config.toml
n_layer = 12
d_model = 160
n_head = 2
n_kv_head = 2
head_dim = 32
d_mlp = 640
vocab_size = 8192
activation = "tanh_gelu"
norm = "layernorm"
norm_place = "pre"
norm_eps = 1e-06
positions = "learned"
qk_norm = false
attn_scale = 0.177
bias = "all"
tie_embeddings = true
parallel_block = false
init = "normal"
init_std_qkv = 0.0239
init_std_o = 0.00489
init_std_up = 0.0239
init_std_down = 0.00489
optimizer = "adamw"
lr = 0.00189
beta1 = 0.95
beta2 = 0.95
weight_decay = 0.05
lr_head = 0.00668
grad_clip = 1.0
warmup_steps = 244
schedule = "wsd"
decay_fraction = 0.537
decay_shape = "linear"
final_lr_fraction = 0.0
batch_tokens = 16384
seq_len = 256
doc_mask = true
train_tokens = 88560000
steps = 5406
dataset = "wikipedia_en"
Each number is 128 + 32 x the weight over its row's rms, rounded and kept within 0 to 255. Layers, rows and columns count from 0. Numbers have three digits each. The size before them is the row's rms in percent of the matrix's.

# up: layer 5 MLP up, 640x160, rms 0.0946, rows 364-406, columns 0-159
# down: layer 5 MLP down (transposed), 640x160, rms 0.0729, rows 364-405, columns 0-159
up364 106:148169161163075031194105147151139138118161090143065132101122082150116137165095084107170146141117118127107120134118126165130139176117121078184110123098129132078155149085141140075086148097153076110135135147158149142145097082109119100068096132068086095138094138164153098160113196151108112150119133111143127206102081136116173091165179142147109144099054161090136111081098142131113092129105129157161127131163178181074155157176134124142166144193148098115141135142111134058193163124141134
down364 099:165125079167157132145127138154112150139114090172102138164088123133126058144170104138134186119127088122102083065137136161112138165051156152155159182149122108142115083110111157139103143132113138116155129156140117173101092104100139025112111091106149109103169155100095144175174082099084089104138110207196151136090122089113165093178099048044082131127150167116113146103132146186125164175142125126090146137153152157066172171139145111123075114150131149163119106098100112138127157084104132
up365 112:143177099184102043110168115159108099113141105158091147096141128150160133140112145108138062083177086083145156072145122164144132159170162097140127121167148132057139110155194129055149121115152159181097141086143121190118080056109107116082105094094119156122158084131137142124145093112123125144121174134117119152162094093124161117137132080085101125097125137154113125100162209123111153061158128190123120138100120120128200138185159099151129203069158110095174111131134150176094115136161133
down365 120:165104135156180170110132215085098140139168125084098079151180170198160113121088172150127066174103145135153177132147153095155092115150131127099175128157115082156162135148089128141124095080164065178163093104088098123135122119178096166133100135079137141118092132127160172113117100114100148045131107139162098139124147064167115087088142115145193185120088107115118137119161053123172090102156186161150163157127137151117117070096108138075151136129134151153134145134137115115119116106122049
up366 108:159107148115090114160100136123091076098077166118093146133135085132170105094067120134116108136127119135174108125097119093113127122187085123121074129129123087190073131135147139113138183146074114160151159116057159113134134151132153100125063108141059119074199130165159137118126105094116132121095202139148158203120093158103140126178126148151121150083034140225177155148140163140124102123073146128112192119163112121100095147120184099121110127145182085145148163116122117141194125126122101
down366 101:186163141120160173095129114108069148182075150126130088132139177141099145161177157104206104096094145096109117119160107079144135156127125109059202102087133093162185104067117139090163097178108143162172120109118163151133164135129144115146167158169202117187085105140148102100089155076118111104130121137160144091106086175131105143077080074139125149155126105152150126070123122114181120099123096122144124144171149091108126119140045098176079124053174155135122155127127134164088112129144116
up367 109:185141090180110092109103131122148151129111135126132172119163165192183139139117083111073072068165143071087103135094093160133095127155182129155118092062123112126133106113178149092113113155125103190112157117190159108088061159116098124184126121124109145080112130183141148156203199084135112102053176092106091162189147096063114145133104112125135139167173099120113161131112192138139133133126128140112094141147141113120168131155130098078168172154182116108119185124151102098151122126148157
down367 122:166144103149062188166147136089132154101107156102171113149131112084168121128082149134109165094116135098128096139095133126123056088074064126097152145179093151144128177197135085162184117152074142098148117110134117100150154139144082113193109199060120153111111133137144133150081164120151052157093106102096144150143119111142131168162131141116152129084144085164124108126118092113147082131114105100114155191182133186136113162126122119088236125089137126089103138190141120133149103131109196
up368 087:180096112112126134063142098150130090121097135109114120160124080095170150096164116140157101096152146135098165132170129094150112139122044120128130125097171103129147049148169102144062123076122092095089164111130168144154066155154108070191141086164099138122079156132172080103152117104138204149126102117134101135142119117091117147151076171185144124128130126144159161130125113108104137088103130184075172077169136104151159217154090116116210140076099149132106166094168182117136162099130124
down368 093:089166118142099144152173161123084151199159166113133071127101147129095125084106128113094137113143089121115139146035130195129121141122215143181147132105049193141147166169136201134141124122097144116152077155129131175114182151142137134082240150092109133133110101105104120162094117106086033127124133154091118146169103094173124140101135144102164142126137090087121100146094142089118104148166123121191072140086118131101122165107158117102101119119126115116148081144094081120139119146135171
up369 099:085133170150080114092118121134096103107151154174103115119131155112148137093165113104153151173126141163096107094114133130116116138139109127131149070121138164156183095141114077160106132152101132121100097075104104175121127134101111162094173167000098102177132139157164080109135181160111205086085101122138110101078079111154130196123136120146181140069061157082119085138085106146138119120099159116159111113120142117181155154142140103141151098169199085125192156103105153102138149092180153
down369 100:139140136116150161138058024120098085169167096076134131214092100137148119121111152160206181127132143072147149112185134100113162104159107131112082143099122156103152055125176121139132096138129150164105145101089133132129047139161140104071115113146162126086158161143139150135098121074104110142212138064115123157148150111151119164075138123139147133131137173103108126114119125164126148132138142130143169186197110134107077200170114115129170097066125129136124152117131107100167054137116131
up370 104:060123170095108123196157147132118120109115118144127148135095095108120157048072171111105120142139141148118156098145184151116144102162078099149096105072161177080175111143088120143055112218094117153113098121078134133109129122146112166054116134063149089165193117148113120118077107113102180116139149110163147111106122091143168111128143117169153152071143171160166070122104110188169106148122119132074133128125092169178165167178106100120171116137135094100175131175133138166125191111136102
down370 113:155121150129105100136146075091095142118080153138140191159176152145085118048090171102111136142162128106144175138139142092166126103118096136140151180100141177112123179154108161129111080149090130179168117138073083096103127163155138087123146122138173141117141153115132126112151121223086099107206188132074107092160126067135150165106105128063087149133207110100134040183129077122098090153133164121096140137153100096104135116153169100136087130139150182157144100143116119080084149140115145
up371 092:141124165124068120190087183175133098107124123112170108162162097181125188109160148113133111067156145115147140098145122109126155205135130141174166050172137083099158126166152129187118148138108153164137164127103174125078148056169118113106145170110111126118178089135156152130118139155120105099068124113131142111128139055127092127187156117096104147119071115104172062145180112130128147104111116103125148083070145066100185114116148088125089132085132135097179083171118111204104120152130164
down371 061:100116154156152135169136158079113090149117104093061128166112157037153141178135094174136095145096076148110170071137144153120079166151138077120078176146129200128151143113149145101171130127150142090069084139128136142145076105175163139115137061174110141167071174137074187194114149088150115101136122126141082145100108140129179110128156161162115124174125099150104117123118094109128083108194158134042148132148182119125060096138135160128159109135166146156114139133127139153147139093069103
up372 103:175156160117085134077108192145169106106137132137144135136155046101198151162084121106139103078172100091155082116129120085127147204115151127171153045152108081126129159134138119133116203164109108214081127113148092096063112121116133141137128122121094158076202103103109128103116154114132101129098115067143153127137141119110155122165145122107121137087145110141154107153161110152127151172116127118121187075088088111112129126246156144113115152181168096111117098114133135108133111130202139
down372 105:149122165109071127127170117129200144128076171101119151132061146125164096063134072117190144125174174132083161138082122127131132086120115161114090093095173146128103158134130095101085146162137190067174113109134200107131122121072109184109040121104069132175111135110157185103155111131124132089115171089130159102122102177134149144110142139145090069132112131119124136171131131158118120162110142154188122093104147124155099083113103064166161146077090147156164157114205134155129183138132105
up373 097:096142098134143110153136169167079180166105169157107154097103118200156191128095141103103119131137094083086103156168123141152143150142148122110136098154099090106126100078147116113062188150109158128121144121135133137159193067157124159120137127120067138093188104136135103135097142033154140077127154048142089138144124127125076194120165110094173135139126107201152067133144145121192127089117120105142121112102115094143182130144189123118050151085158156109169133096127128200125164137150125
down373 078:139098105166109152146143128114140125120150015126154181134110135091194135159174129103139105102046087084127174121118149068121124127167161110166097142095065120132113093109128066096157172143075107168082145149130122121132150194161095160132073205144127131128163121152128173089112198096119147169127185092092110132165123144137126093201079110122146139145050192138112141167127124158144105153099114110116084121184141154142131117075153124135162103135168111136125127149102185159141115116088114
up374 099:076075134057110070140127123153130173108095147171112169155136081143130219074100150079114128150168121092082181111170126129143145154140099108167128086091137125125144080147119160131073155158055111193066164095151137155110119105142173147146097148096098125109161112175172093142153135105120174089086156112109115121107102101071130159182061090137115157108089125162166109134159149159136122134109172155109152112095044137118181162149150110125101139123168126099157152164143120120132157062182104
down374 067:137128135130131114121100193144093124103113116098100138159152090116186073107126133122154158145122161130053154114095153164076152140122134091147085071143076130172122101133184077133137167121084051171159125138169132099156144161186195050127127153079109121100145148182096119089134083136074149098139116097099148148130121169153114102177182193103163144117100104153115167095165128182129156177103123150127084181147104072046114179136130092169121132142151121147102154155136169100104161149095107
up375 109:163182102123069140167136109150123144093161147207113145150094115156148180159090165093151152141141103095125166134205133140125038136098128081105104098130071150124092089143097116177096094097122093105135149109132116159078087137157103110143139095099071129158073060180140117131138145144142090150080192111061148142128119158107111125122150064117108156128137163124153066059162150122170087103103132183120151151151098199124124140189109140093137141152146147138120152126169118156202139127149088
down375 091:166111143176073171153120185149165136141132161125138166115127194109140077139155165072124184097116141078130163155109141135102134096164134097165146093158118106119115124120163149100129087060117111125137127139132120143159079102094143106132154118179132123146133138132116144140109134100112147061101169149158139082115066086129111150086146113127125104136082058150186074143116189117145044142184183100129049077116087110099081161128088150159142124140083069202147110172174117159193093139125144
up376 101:086113090120092109136121147157131161125124162148120139157169058167174167113091137092123121132196080125074137125175135120149126192171144106179123105114121092088150059117171139147072110145111135140084172084103135163139089133136134093150139130091108143110114070183231136126153137087095162132101171099106141200146102086079148164158103105108147170109073102164145139097150134122123081110063138127092140109088067145124116151169175094136090140110131122117139104098146120085192114078193106
down376 064:138134123121177159123154127127119082081101095102046127091168168122135072116212158116134127129151145158053146096148089138169152100158107049146154114147078132147173174145173083163124143153133120125060128127157161129180108135104149122106089136155116137171131064144127055128161130084116124141116145116128061204109116095106119117155151161113179077121142134144123159142195157099185127110140152148154103141159105118050171106176138070144070107118099168148116152076117142112102131173143118
up377 095:134081073107157123123108132153112180115124182138113094136200051135138147048084104095082117163114116102103069158195155049151098131083116133095140125088165121112172089154155137107129153127108141128055140132081141188115150153148154117171102100133099117164127088139158119151163150157128099128155194143106096146118191124119141141139118099114153168181079114122197113071151099116128157165112084178128226130144063127137106135114102167113140125119164151132097139086156092088146162119147143
down377 098:135161127112089138195128126137115124102109109134133150178141115100071108119080123110112163191127141119049108116096114091119105112113090117100132129116106137111137116083109161122185185139088169130157089096137161113064096150185076165126218147158102123091113084139119116160103098055166112152109158185122107133131133124069160156119126113163101130121182119157149159175144166029096181143116156115115138148151204120113111222174096143102130145135126177135065134085167120144142104129107111
up378 109:109111146123124099173110117131111116118136131167156108165147108161163174076106176115149112104241113127110133093131164138121088120112142150122128120152087135119110102110180157117122135107084116170090119036140150184089075133132146081111147174106146128091116054179211131102166152106159130120102162065101150154142093087132166137123095108138120165080124115167156088056122155140144113125066143127092152140142123100071114155140160044060112163127151102148146101155144056150161129147143076
down378 086:092145176081055179164121102101155146148111133114097123147139115128148202138087123188156145089104130120145143096173136174068138143088082100092074194081141120090036075173159155132150126155111118106117090104123095171139125128104141095125130097170080112072134113104089083080105144141105073173162112184106162105164147152149162127055124142104131109138171127148130112115098138110144179166080168175092167155140068152122135139141126189162141172150107130195130107128110108146157116142107088
up379 097:069163093160090141173103112189121124106097157133068095117130127113141120147099154122080125142163090175097119158099133140127113147136191102213147134053128128070169154126113145119080163173141153157081112129066143154097132147118108078144107122108181089140138163169141111183141132087040108105132174111154134141125059056117175093121106132193125124140119127172104162061087093147104082163098116120133134119132149167128138130171112122115131123174139131098220135106133160058136122129161104
down379 099:067090206104137068201101095090168138170127099072158100125139207125163126086119123100104102083150114145127131116159127181142116120102130130112118120154078087137140108155091142176099115093116119116104172170075148092140132132169178076121109116132117188174208154112103127148105113108145136147137156135122133072149139110126095174116178162157089113132176153143067134208130171090122097111092183143080133118119203103132096133109126123122178136098134107132067115093074157163147159133144080
up380 108:144083058136110108157052093150171161127100192182113142147193076134185130121084121080113169127179089110087119122121151102135131152141122118146126112081134088132155099144146148106095149125080116167109147100114219159120116123120168086169135170103151133085125091166177117131138123122078149109128134064035127152136132089097130181159094117160140183128108142158180125059112137156146085167068134149115145132116098124117171157152145066093117138107144114110167106152166113120168114055167105
down380 080:135144093129191163084096155163143118098131151129115120106182164110169081139180097117102130107174152149101103081162055104156194105160155091110114106135125128126159077140117143136095144162085118185092148124071169126124181162087171132071135154090199170151180123132145141117107071122067173091147092143118099175132073119138100149123103122137112093149103173090069140134103130146179121141135182141137071134169088113048106135151135135179130082140113098073160124116117183094123119120145070
up381 119:098089078132127122120101105137159155098127135189105153157234069141169165070085127072117131136178093104087126132182131131123094141154105108152122098098143097145143081114167152066076147157079134194085152096062220133128137138136171103155116129097096125104163098173170118128172120084105145107088156103098154184153088076101128165133079099124074177116099131179180139150142143160132111160080142158117138121103102146117145138136172122129129142092159111132156112119163111111144112095202113
down381 073:070152124142185100139086162136142166135083080092077164106140149160180164069176100192095101144111108163101154087128114082137114121156108097129069147106149065103119054143144092124140176100116091137118163108069147154141119156141168120134056158108150119134200127155120140151117096127123103091142206142117110151120059109160103132132097155170126134155108123115100111162163152121133113117141132196147064168152143134064084176155110089169135063116142117116128120114134182145080187155094160
up382 095:149151143137070112084153117113144081143163114154106139135175122120208144082156085132192135081175111167057136055143154122109112139083100145109168095139112135153139121103181053096069059120115105134109133104157132178077106151113122096132116136134119165137097071124120162077096159121126208132099101111143127071129126114104132172149124126122136110072110133116172124140148094098108152093113191132134104122095154091159161163217168086085163156139164081142126130122204150111119175146165137
down382 101:111085116095129152121140084103119124163159191137186118105148146062121162105152177164148133097132093137097155186122089148102140115107103084092155143079134079078097107116085132195109125096166153163081100147091137166134149073211089176125128147121237133106178120139064152140073143140120130192146056145167094162109095118138139114094130123135122121149172151216148122127145180116124127142118111116120121146149167139136050195145094102108151119127144101097084131114140140130118132094108162
up383 101:139098132102115086133141169151165126090197130155156124147114103161169163117092123126104096111142093104145104093087115167133142152134164149133151049162126110137057135174150111101043147127039150159127120104130180178167154160133117125128123118109155166057175152136146122120154085146127119159060150108133123191179104117137185105205042105117093128124119178150177122144143134126107142052107135155119151116111136097158116145125149110135117181129139074126157073140147069176115084117112071
down383 116:144103127161115124060078097117106080114091179123092130120141103067044177208099155122160202141151111050176127176151152098122106128131116116131135153120143138155121130135099159140172116122103117127115135142121098121092154130137103149137181126160136116140136103140198106127101116086179124158151080132141099096132121074135100123089165144145134065146127121153089142174091127111123192077158116139134147094136115159115223156122150175068115130131155136165104110217094187091164147134054104
up384 079:178139082194091097134095166130160163121075131150100135133104148192098074126148187117119123095126079147159142171212124070152070113129039157136123164128152101119194104151163103156130117096156109139137115100156120141117086089098181149158078150126092152159107113116192170124126069081172122152092151095142173096078095113094109121145100135120149138132078167118107109132144200092089174146111108138117164123158145140113135124118113077109136152071119114138095116106178139226099134126142120
down384 076:168150157043163137188126143118114067096091120119088109179155174153082154163150177033145116186101145127159180074121116117125106141100084137144130147080141148152161156131124049190119116106185083104098171065126125139146070106162113100146126108129131130107159198148170074142120116161130102171170105127119113132083120184140106139143112124155168079139097151088114181130068122112149134145105118140134159112165114174066127210139104135151152137111119120150071123100124116113096090121121116
up385 077:095080123152145106103123146107111121116042125175118125180136084094217162126125135148132156095179102178140114110115194120096117162109133106122088122092168124095158138127126226121067130185113141140066127107144107136084106115092140064143147109095178113122138131136147162086126207190136153070139127102148183095094125089130085131094107084135128139114115161128158124098093140157128103131115119179157122129175118133124198113098101107089094161143145154149099036121133108076203141127126140
down385 057:142107106146192156177138119141110113143125133140151113106114125091110073133112104099161126090165130112126103092158142148144145077121163065093160126212161134122117169124136102097130148112114172067128084123168167142079148112137151133111097134125119131110104161115114095106065130156098131193132165161200106116135185199086119093144132145124048077184171176113106152106174124123089171090131150091159125140089171076123138162183131150201126131095135154103086171136091142125041078145111074
up386 101:134130113068111142156134170172124128099152173206106130143153073158146150096128154100135145090253084078109107119181131124119150179152109127132142093141113082130138126159163130129097155135091138151091149094123219177102101059148148139135117154094094120111154108160165146119112109118119158112041146089116162215155075092106091134145104094129094166135070173159157104061154175135155121162110144169117128126095091106102168143146144095116083141098146125126141117126155104130138093085176102
down386 072:151143094094150158142107150137130129099100123113124160147171148162147134103172153177106138141163141160133088102104134094146148123160093083152129071112068107176168117152133069177080150077100095122193154111111166120144111090125149142100108177142109142096153138184154119129104074115094165149098157124095113157091083114142055132203152169136158146151103168138097130121187146129147110129138111104121073143113086122044103162116096052175101055104113134079160125182176194094119160186114156
up387 102:093126123117109086177106121136125161099101191177096165161155063166145134069101119072129123141138100097072121116180153192152100158156107111129102121094115052109143120139134137157111157192101158178072158128123172135129107091127130121145084117111092095128119134156136175148154147122098140085084143098117170235105091127088099151158107068142085154143052136162176084094171133145123117119102144164143139133088090134117140150120147144121119132102190099117176132140187051112171133092173101
down387 099:096132134167111144214053158100113098149104193087084168093120181114136133107131154070135152154129103077083155169172124141131097138141091086121131128136149122116175115104128100116107115087185076113120152103119174142175115040103191104114076146120096109126138117130161157114150106084094165092134154172124135138035142140117160166155100152163200172159136164124038077126090143156181094144136118113146090117125108175114100175144126097122143113119161099139102138132157158135195136107121135
up388 104:058123147176088140137111149113143160118071109116101181176089135165126145070149121117062119063133143141136197056148177116093141137108129123138153122132158170140162133117132131111087077147098144129120137117133093136121132079199100117084132150095173120145129104166158129119077136151151187036081178145158115115147130062130106157123125093103151124085048145132193070118098099116191086112091149129134144128162162166165184197149126106137118156079158093128150121143143073145138137111131100
down388 119:112106166093125140144092093160194161188172118138198031109142138139104137177105149167111112175124113104111144117130123142124174107112138104126179184141121073067141103127218167113123072143155128088090133131124158124113113071100163119056121105092158154190124122110119229119165125128120066109164081188123088120103090126113106129113088157079136149118167121168121122125175113110080131178104155106145108146121105111122134117161129107100188140093104112109170122141143123133061139161140170
up389 109:146172119165083144147084144141156175145100113116094198132143144155131094142134121109165121123129110152134180115138135132114061135129172103111112117150122074161160110095129107175106133075146108107081160072145111098117119101158238115152130189084039198089110110145122123119114080127149151140159102068068183136103145122102072218132139115139087147120144184186125080070102135147155116109096160125143168121102146117065156181152109158108158135094121104132133132152147077105114098094135158
down389 111:097167139136140102110099135116140139112132153165078135142071210158135109155139075128070103146129137106127067151164131038157089160169078122135156119180117166119161141111197056109139113093126149131102132135136120147125106159191127088178111147117074119148103165157132124166120142138177140127072121138115074086097125081132121086199093144158134115071134117158124149186058134130138122140093092196135112140109168124125137166066107153136125168148119077136194089071059153116127145149133094
up390 104:100085119088105099170094140151150168085133200182129173129156066149170168100101139085118132169158105126084163114158160097151128180158132115135145088098120086109149074082140139157071097148082137147099159083104154144106092135141171113102128140085119127131094087148171145121134124109103158114098156087064134135089124114095145175159103094102134159104113131154179119090150127115140068111058160171088125102096070127142142182160129101123109126130119109124140118122163117103209163020210122
down390 064:143131107102120180138125151128180129089154130125127135093215189109151086138142112072147180158090134155046151078159089128154153123162126048135114124140076096130154154116133122170124180183074112128109131143112131085100159169123108145114128134128140176159109065091067127115117148071056146103088118084094066166135124131091078124138161134096123113102157205144119156140160152113189096174108172162165118127134094129100138176187128092101091127089131133145151163077145089112133123159121081
up391 104:088093172121134081146148153159083175130105157108076080125112037095150124114097180132123118190156146126089146167165113091130142159159146116139178095098174094171105073136101161100089190135144135161119106117090135216128140079129103136106087152118127144192138137129126165127113103118053149079142126119121152167070104151115112134176142127158173122133093157144174105090076139128114120142106155113093114138145107122110072135163107139164155098103096061125182163166136175153149148118133020
down391 111:092129103179048122151118160150108105115122113128141122139128108133145147170140115119163106079127144104095141110043175133122139107191155162097111157135119207127104167153138118156124073155068131120160129066140150166130115152154102084224127087139135182080124116167168093158108099107119121122150143057086130124104130160122130100145121177091089153087153162129151113139182078178139107126116050211099096140134109155109152163140104128221064145120098091118119111153132128137167103119107171
up392 094:103118167186120106129138141134104168083174151097104137100078103130146147124153126115155144136104136092172113114164115095134105196156143103150173111126145062163170120156132150145075129088138133147092135106141114148175091127199209108136091152094108169122106163144120038077095089134041173167144144109085167147128108127113080121206086129138155130203081171084166087092130114123119120128158120145145130135102076141112106158161107131188118141103149058072147109190153160111115137105156135
down392 102:057086167137175152095083118090151097127157089176154105181147121129189079134166128111100107136130148134095182092121133147141146143145155118151207113149113166157141109145137117146146075094126138161125148078131131155142111146124147075126108120142147129102116068127081106123168118095093197129141105123058110167118115113116129055148137169175134115161103131080141165152142127118129136189137108116144038136084111150120145095127106169023089093136195097116086133157154194122161142074147188
up393 099:142146153130061073127072110078193107114142166171146176135157150145121126136118144098165144110156084150059112125136175111097080115105080103098081115176134105113131140155167136135117101132106171116113140072174128132077086092138097099149117183070140121135136120146141192086076217115150140111102181067098165152108086132137106141152155115127171149081110128144116155120132196208120100120109115114080143136114121131137173139132140087062137171096170081150172128142106044153142099135152152
down393 077:144115114127117157130116120062195096130146080037113086099118124151186169115117100186085112147144134078075140187138137177103094146149110080121119112132149137136123127145108112142123135106143084163139174148161144094169140150056090124129059107130159153158150096133119211102064089115164080190106116126107112185132175151123095125120151172098132159131119178108113158138115086119121110180135125129219156183093088109111128102170130158136170170111072160126110135127098162122106092157077173
up394 092:160153148113124135130082144101207144095178201129143196122120132140127067149101170116144127084075086161117087160118085136133111091112151110158073120076108156150162128114123112165140078105107105148125122153087186138066114176079167145141083134129178118149198118108146179148146126077109088088149112114110171100092087117128232139158067109123151130128148199133114133154113138149111170122091128158069116122133124132132097138127140127120191107174139115134159105123129066188132203087116134
down394 104:140110140109174164172164144131095132137111059134085077101090148154132154108127107180132176153142110089112130095166163116129109094082132126179177103144138132081144143096139062106088123134167164083122179164121124140174116138146126080090180129140045155170085120119130090131127127127103150187142160108133083141105101177117074113111158139091126160146129116152135127085096122084136204127151151163194159134100119105084067120168137092163039160110134157175117155058088201143102125151134161
up395 094:101151140099163141183160124129095123100152110168055143104153134143109136110058120141087099130099112156139120072109144124136148118192127162159116133103152124127076140123101124125129111153042099154102181104101140106100061163131161132115089081144171081039165140117096148140114175048145096139081175119074187115113175088101151117147148109140094112095185134123122136158095141140176135165086078201097114113123135118180186193129077126142111092133141068120137103143168129125111191123137132
down395 106:147065141126139131113174093137144104132085140092143113153135171154130099146094152166112150196155157171118212223092101095110157118089151107099136122092150093174091200143146093122151155154145154105108101099142138092156165098155100101155185156147089138136102112134191117082135160135102127140120157148112089094110103160148149134112119167135100096127073093169118083068153121123134099112150173085121115100129114107059168076077120124158114107241165191138145120115149164145099111162096088
up396 106:097115144093141070120106162133091098102121139187079125117128120116187186093108156088171139137141072071103134108158157144097140151094130120093092111092154134101118131143176147123114120106110125143055119063165142167111110123132115116139115129137176114127129101179183089078177186142134183129131183076144180172107076107119130119157111122170197180096084126158155066120133199128138094084122150197136132151116148141153130139127156092092115175132191097132125122081184116125159183146155055
down396 065:092086136179082119104164071102138142138118138201144180110099157130130099130139104180115124059180138165150130167150138061108098110144065112099129105157170094094142107162140126152098113182149167134112110204110098166128131089121111151123090169104098165124116091113129135107100102101118178176100133079136125105124083125154179109078096077134136118116054082098172130152112093119190185096166192158108148151179126074128169072136135145164174106153114128163059162144124136123106117139131185
up397 099:189094120165066150150072059090092108116162151112127170160174144188091107100108148126169122103127090154099142175148136084166105121189104134165083113106097118162193120151114134167139101101155138123138135091079173094087070152154186123168035146126131108128102137142128120096147123084121171158115107143039182177085139141092098125115141150137077203109121157115142122140162149168107135175089143145114131140120064174140117143169112136136188103131144114140090143127156092143097114093118179
down397 103:109091146164141152085128122090120076159152179163102137140111095166109073146130160097107121137091148140129153156159097114160152072076114151224134148144111152096040134096134136111104159034164129123151124150089098134145107163118087150139104194089190152118135169068127122109086129094145151174152137119129158132098143184162136130089079149140099152135116160178095118107029130131117138137146137138135111168121120196096126206184082153104109099175107148138121156114128155118086144123067104
up398 091:186109092110133094179133147183176131119074119159077148162169121115145139081146082158147142134129127138169152127154153095154120136110144070156163094106077140080110055163142206106088117116069148140120138149147140164144082071139185102121109117126114159120103155113171106151144175195177083134105082100142109102176121128101091153137107076115107133124080111164172128083162088112072151139104151199103192146130145077089172184137100116083135149067091137129129151083098089133085129114127115
down398 109:135090201095162123101109161102159131173137119143085181104145131109096181118104107111100097135167167073116154106107134149125117100165178187149085130103087114081128149154121116180112104111079089180089148090131094164110116110079147130060123227065175083156136068105126125133133191084189121124114142122171110126156081148158174158159146108106125113153156166082135163117145167162129158087113083093131168123105095136119090113151142151135087131080122206111099160151157169099106169103108135
up399 093:126168145154086125136116170162172073129190144147177106072143124182157134112098139129136100091146139148087124058165106119147087095142170161131128157119148122124172151142163103037084129097099121117086151112105161147098160080152082085098124094121198105159121092136132133111142159133114189100111123081080084123115113094123143225103107152145144115097154130187123123143109105116163133108142134118093135070186106112169188146147216118042110141105172187116123085106126157145130164124118134
down399 101:120110140103080103071069113101135157217100135173097097129096110093156121179102140118124117094109166120086140175143125084093158176136158098150158137093109149135180108094110118153132071098108143137129134111089146117154098095120158123158077115149168125097185202144124060121136119101176149095171148151110118110044173164131157072165082099187162170124100117147196120150159100122109152135112176115167129113132119163111130159159045119178177112106161123117160137125099181120129110097179077
up400 106:133139126121100140153087126157143195101101171209120173149140053161135129117100133076085164124137140103085116111104150137130091150124078100151123098121122093112162121098181131128120093131095102148093162111141211143146130101148184121092134129110086154104117110159161121117137159115111153113108123093106142194150106106087144195159133073101161171095056133120168055108131162114144074042064163161134107110106116149124158148150176137112104157120185096133177139156158060120202123084163115
down400 097:129147113102152141134119177160119105117147127064123152156096119130108112162191183146089133119116173132117114085135073115172169100177169102149148095120108094086132108163115103206107176131180138052126142099103155162188088071120103116064120178119132137120151183164166093137133113133133163040092109191115085134167156145131093115138139167125101119132123165061094082127139115086154087127145189106134106140121144154060132192182131085157148110116114071068166175124104139137132139131109131
up401 108:090134092128118136168120140128150183100149176227102177165188073154137121079059113084112164129148063110080125128138135156125123143162075119123112102144137055121141106134168131156119092126068124160110144105116248144138125093144134083132137144091129138127151078185174160116135129099104187087096145108081151157153100084102099164140113083132110165083095116137154085102128129135137117084104126127122104132074107160101161149138208134144117146111159109130161114124187095154143107069171107
down401 100:096114125149190113131088142118175132109128130087181141128163149086101072154147120150099168100115118150115094097163144148130169134153152108127137104179143082101125107117100159166089171135166112080105127102124203172139102120144193056080096183116150144111173155127122146131136096108036124078142167166121150189114139138202141102182094129126122133117144180035117101149143143145173103157164124103123098144088128144060097131138102058152113112124145038112173109124121122115130111130068157
up402 099:063149161160116092159168212138082131069125081101075137127085106119127143074171094134113096113113182140138174051130159131130149133139169164168138089129187134135127079115132120160079097081120127098072143096155115165144119081185157109084133216095128118114103125155156085112115145156159158124130127092171160135117143079117104155149099145111172130128083170123138054120107172114139139088114156169135167136079138113101173239128136090141081141137154100109109132147114127144112177119131091
down402 115:125171154130131110140132070130115162135171182185147093182106184125111081164098127147109155169104101101110120146128116133120112142101110168107098175124067151152128180158219103131114101157084083120131079161147106116101132151119151070117218108173178120102131121137129151129121094151114081167129104153020083130150088130107130148142119197129106130116178094128139151105158103103072168203086134127138103128169083099106112134157078162131146098137154153139169103141117113068103080182133161
up403 071:136076126109163134129086095110123088104160151101069113124148134172145101137139135176114087165094118182130146120155116095106125125130063099143119110084129120162142130051103120100059105134051142107130104129094186100148111178142126139088024115132211132086105180140124082115125136080113171103105141125078095177139095092078151150104127150152157107124129136147162172140102149089155106128054202114098145119151133136170142202132146133102181136102123126185154090094186130123145169130102094
down403 088:129130134120138107167189182127131118155140150174172054114135071101158137147095171059128172141140081052124091151078138161100137164170172095123136131160098123143111156126130163125141143144198150138114096095157079164110185136126083114126215114147105131104075052096120173093124146173067129139155116148150129121101143188185138088094088113094143121155145158080085145090096113151140127132200052121128120127092082096116081112077127128152113130164106148120148128130096132143138117161193123
up404 107:098135100164091163159101164118155146110114177098072149099132123112151109179079167124154125138132097147107122158163092144121158126174166078148121098102062104145149143132120117149125150116141181131154112139071188140137093171036093037136053129128127153167160087121113135144117176037051150122138162166152135155150120105099066148159094116131146159136104125177149107139129127106146107116113156104115178106122082182083145133155210066117119107203172140121174123119139135152141123099128114
down404 104:176163137153156166118116099163147121126125118092100126130211085113150220101126129095090149117125135162100130171051154126094121172125101084141112118137097111148064057158075181134181169154092108138151131072131127159101106166134075130101124086158191145099135068165116120132139140153106136158116086143106123070199103152137102126073194117165177120114158147127104125158145099188122077095148095089133105103115157149145133180060143153093166114129175158155062116110134109136137107130160134
up405 135:175154138138103106093118158140137110082171129160151111147170064106167109141101136103125119123226135125066124109158137143112109107096178150147145125092134114120137116119149120141073109126127172155049131054121132138084111095151137120095094177086096113132132088150153159119141196060134092095117133079143161127076099110117191168129120077113105153090106163170146099082128093123119129110086100188120188117105132168137143173183127082086143157125172121142162089062192126205140162139173134
down405 106:116161076102174151140137109127122130117178126116087133100132103091141095121132054127097131169102151112066126188126086107140129100122123061140158180126111137156102178143149093094136162100116118103105130106145090125093076131149152173107128153123149136084151176198106107156148137113140067132074164154133169188107162168182196092144154179160087132132115128121064080128102145121131142151095076174124148170076127154156067177112140082112075152052138168179177165089128172090098147130139128
up406 093:116174154064094127115050114131156135120099119167108155169118110141133136098105162112111191160173108099043112140119112151168142143119113069148086129126108106152079126088189136165152126129131086191157165131168144082139128165099150129114116088159087136130116119153179134121214144117151098172086125144137136146131095169100126111207109096143159163076114124111114161188209143147057103123125158107091143109123153153042112118146154097102109129154064118110138146142107099137214117110157104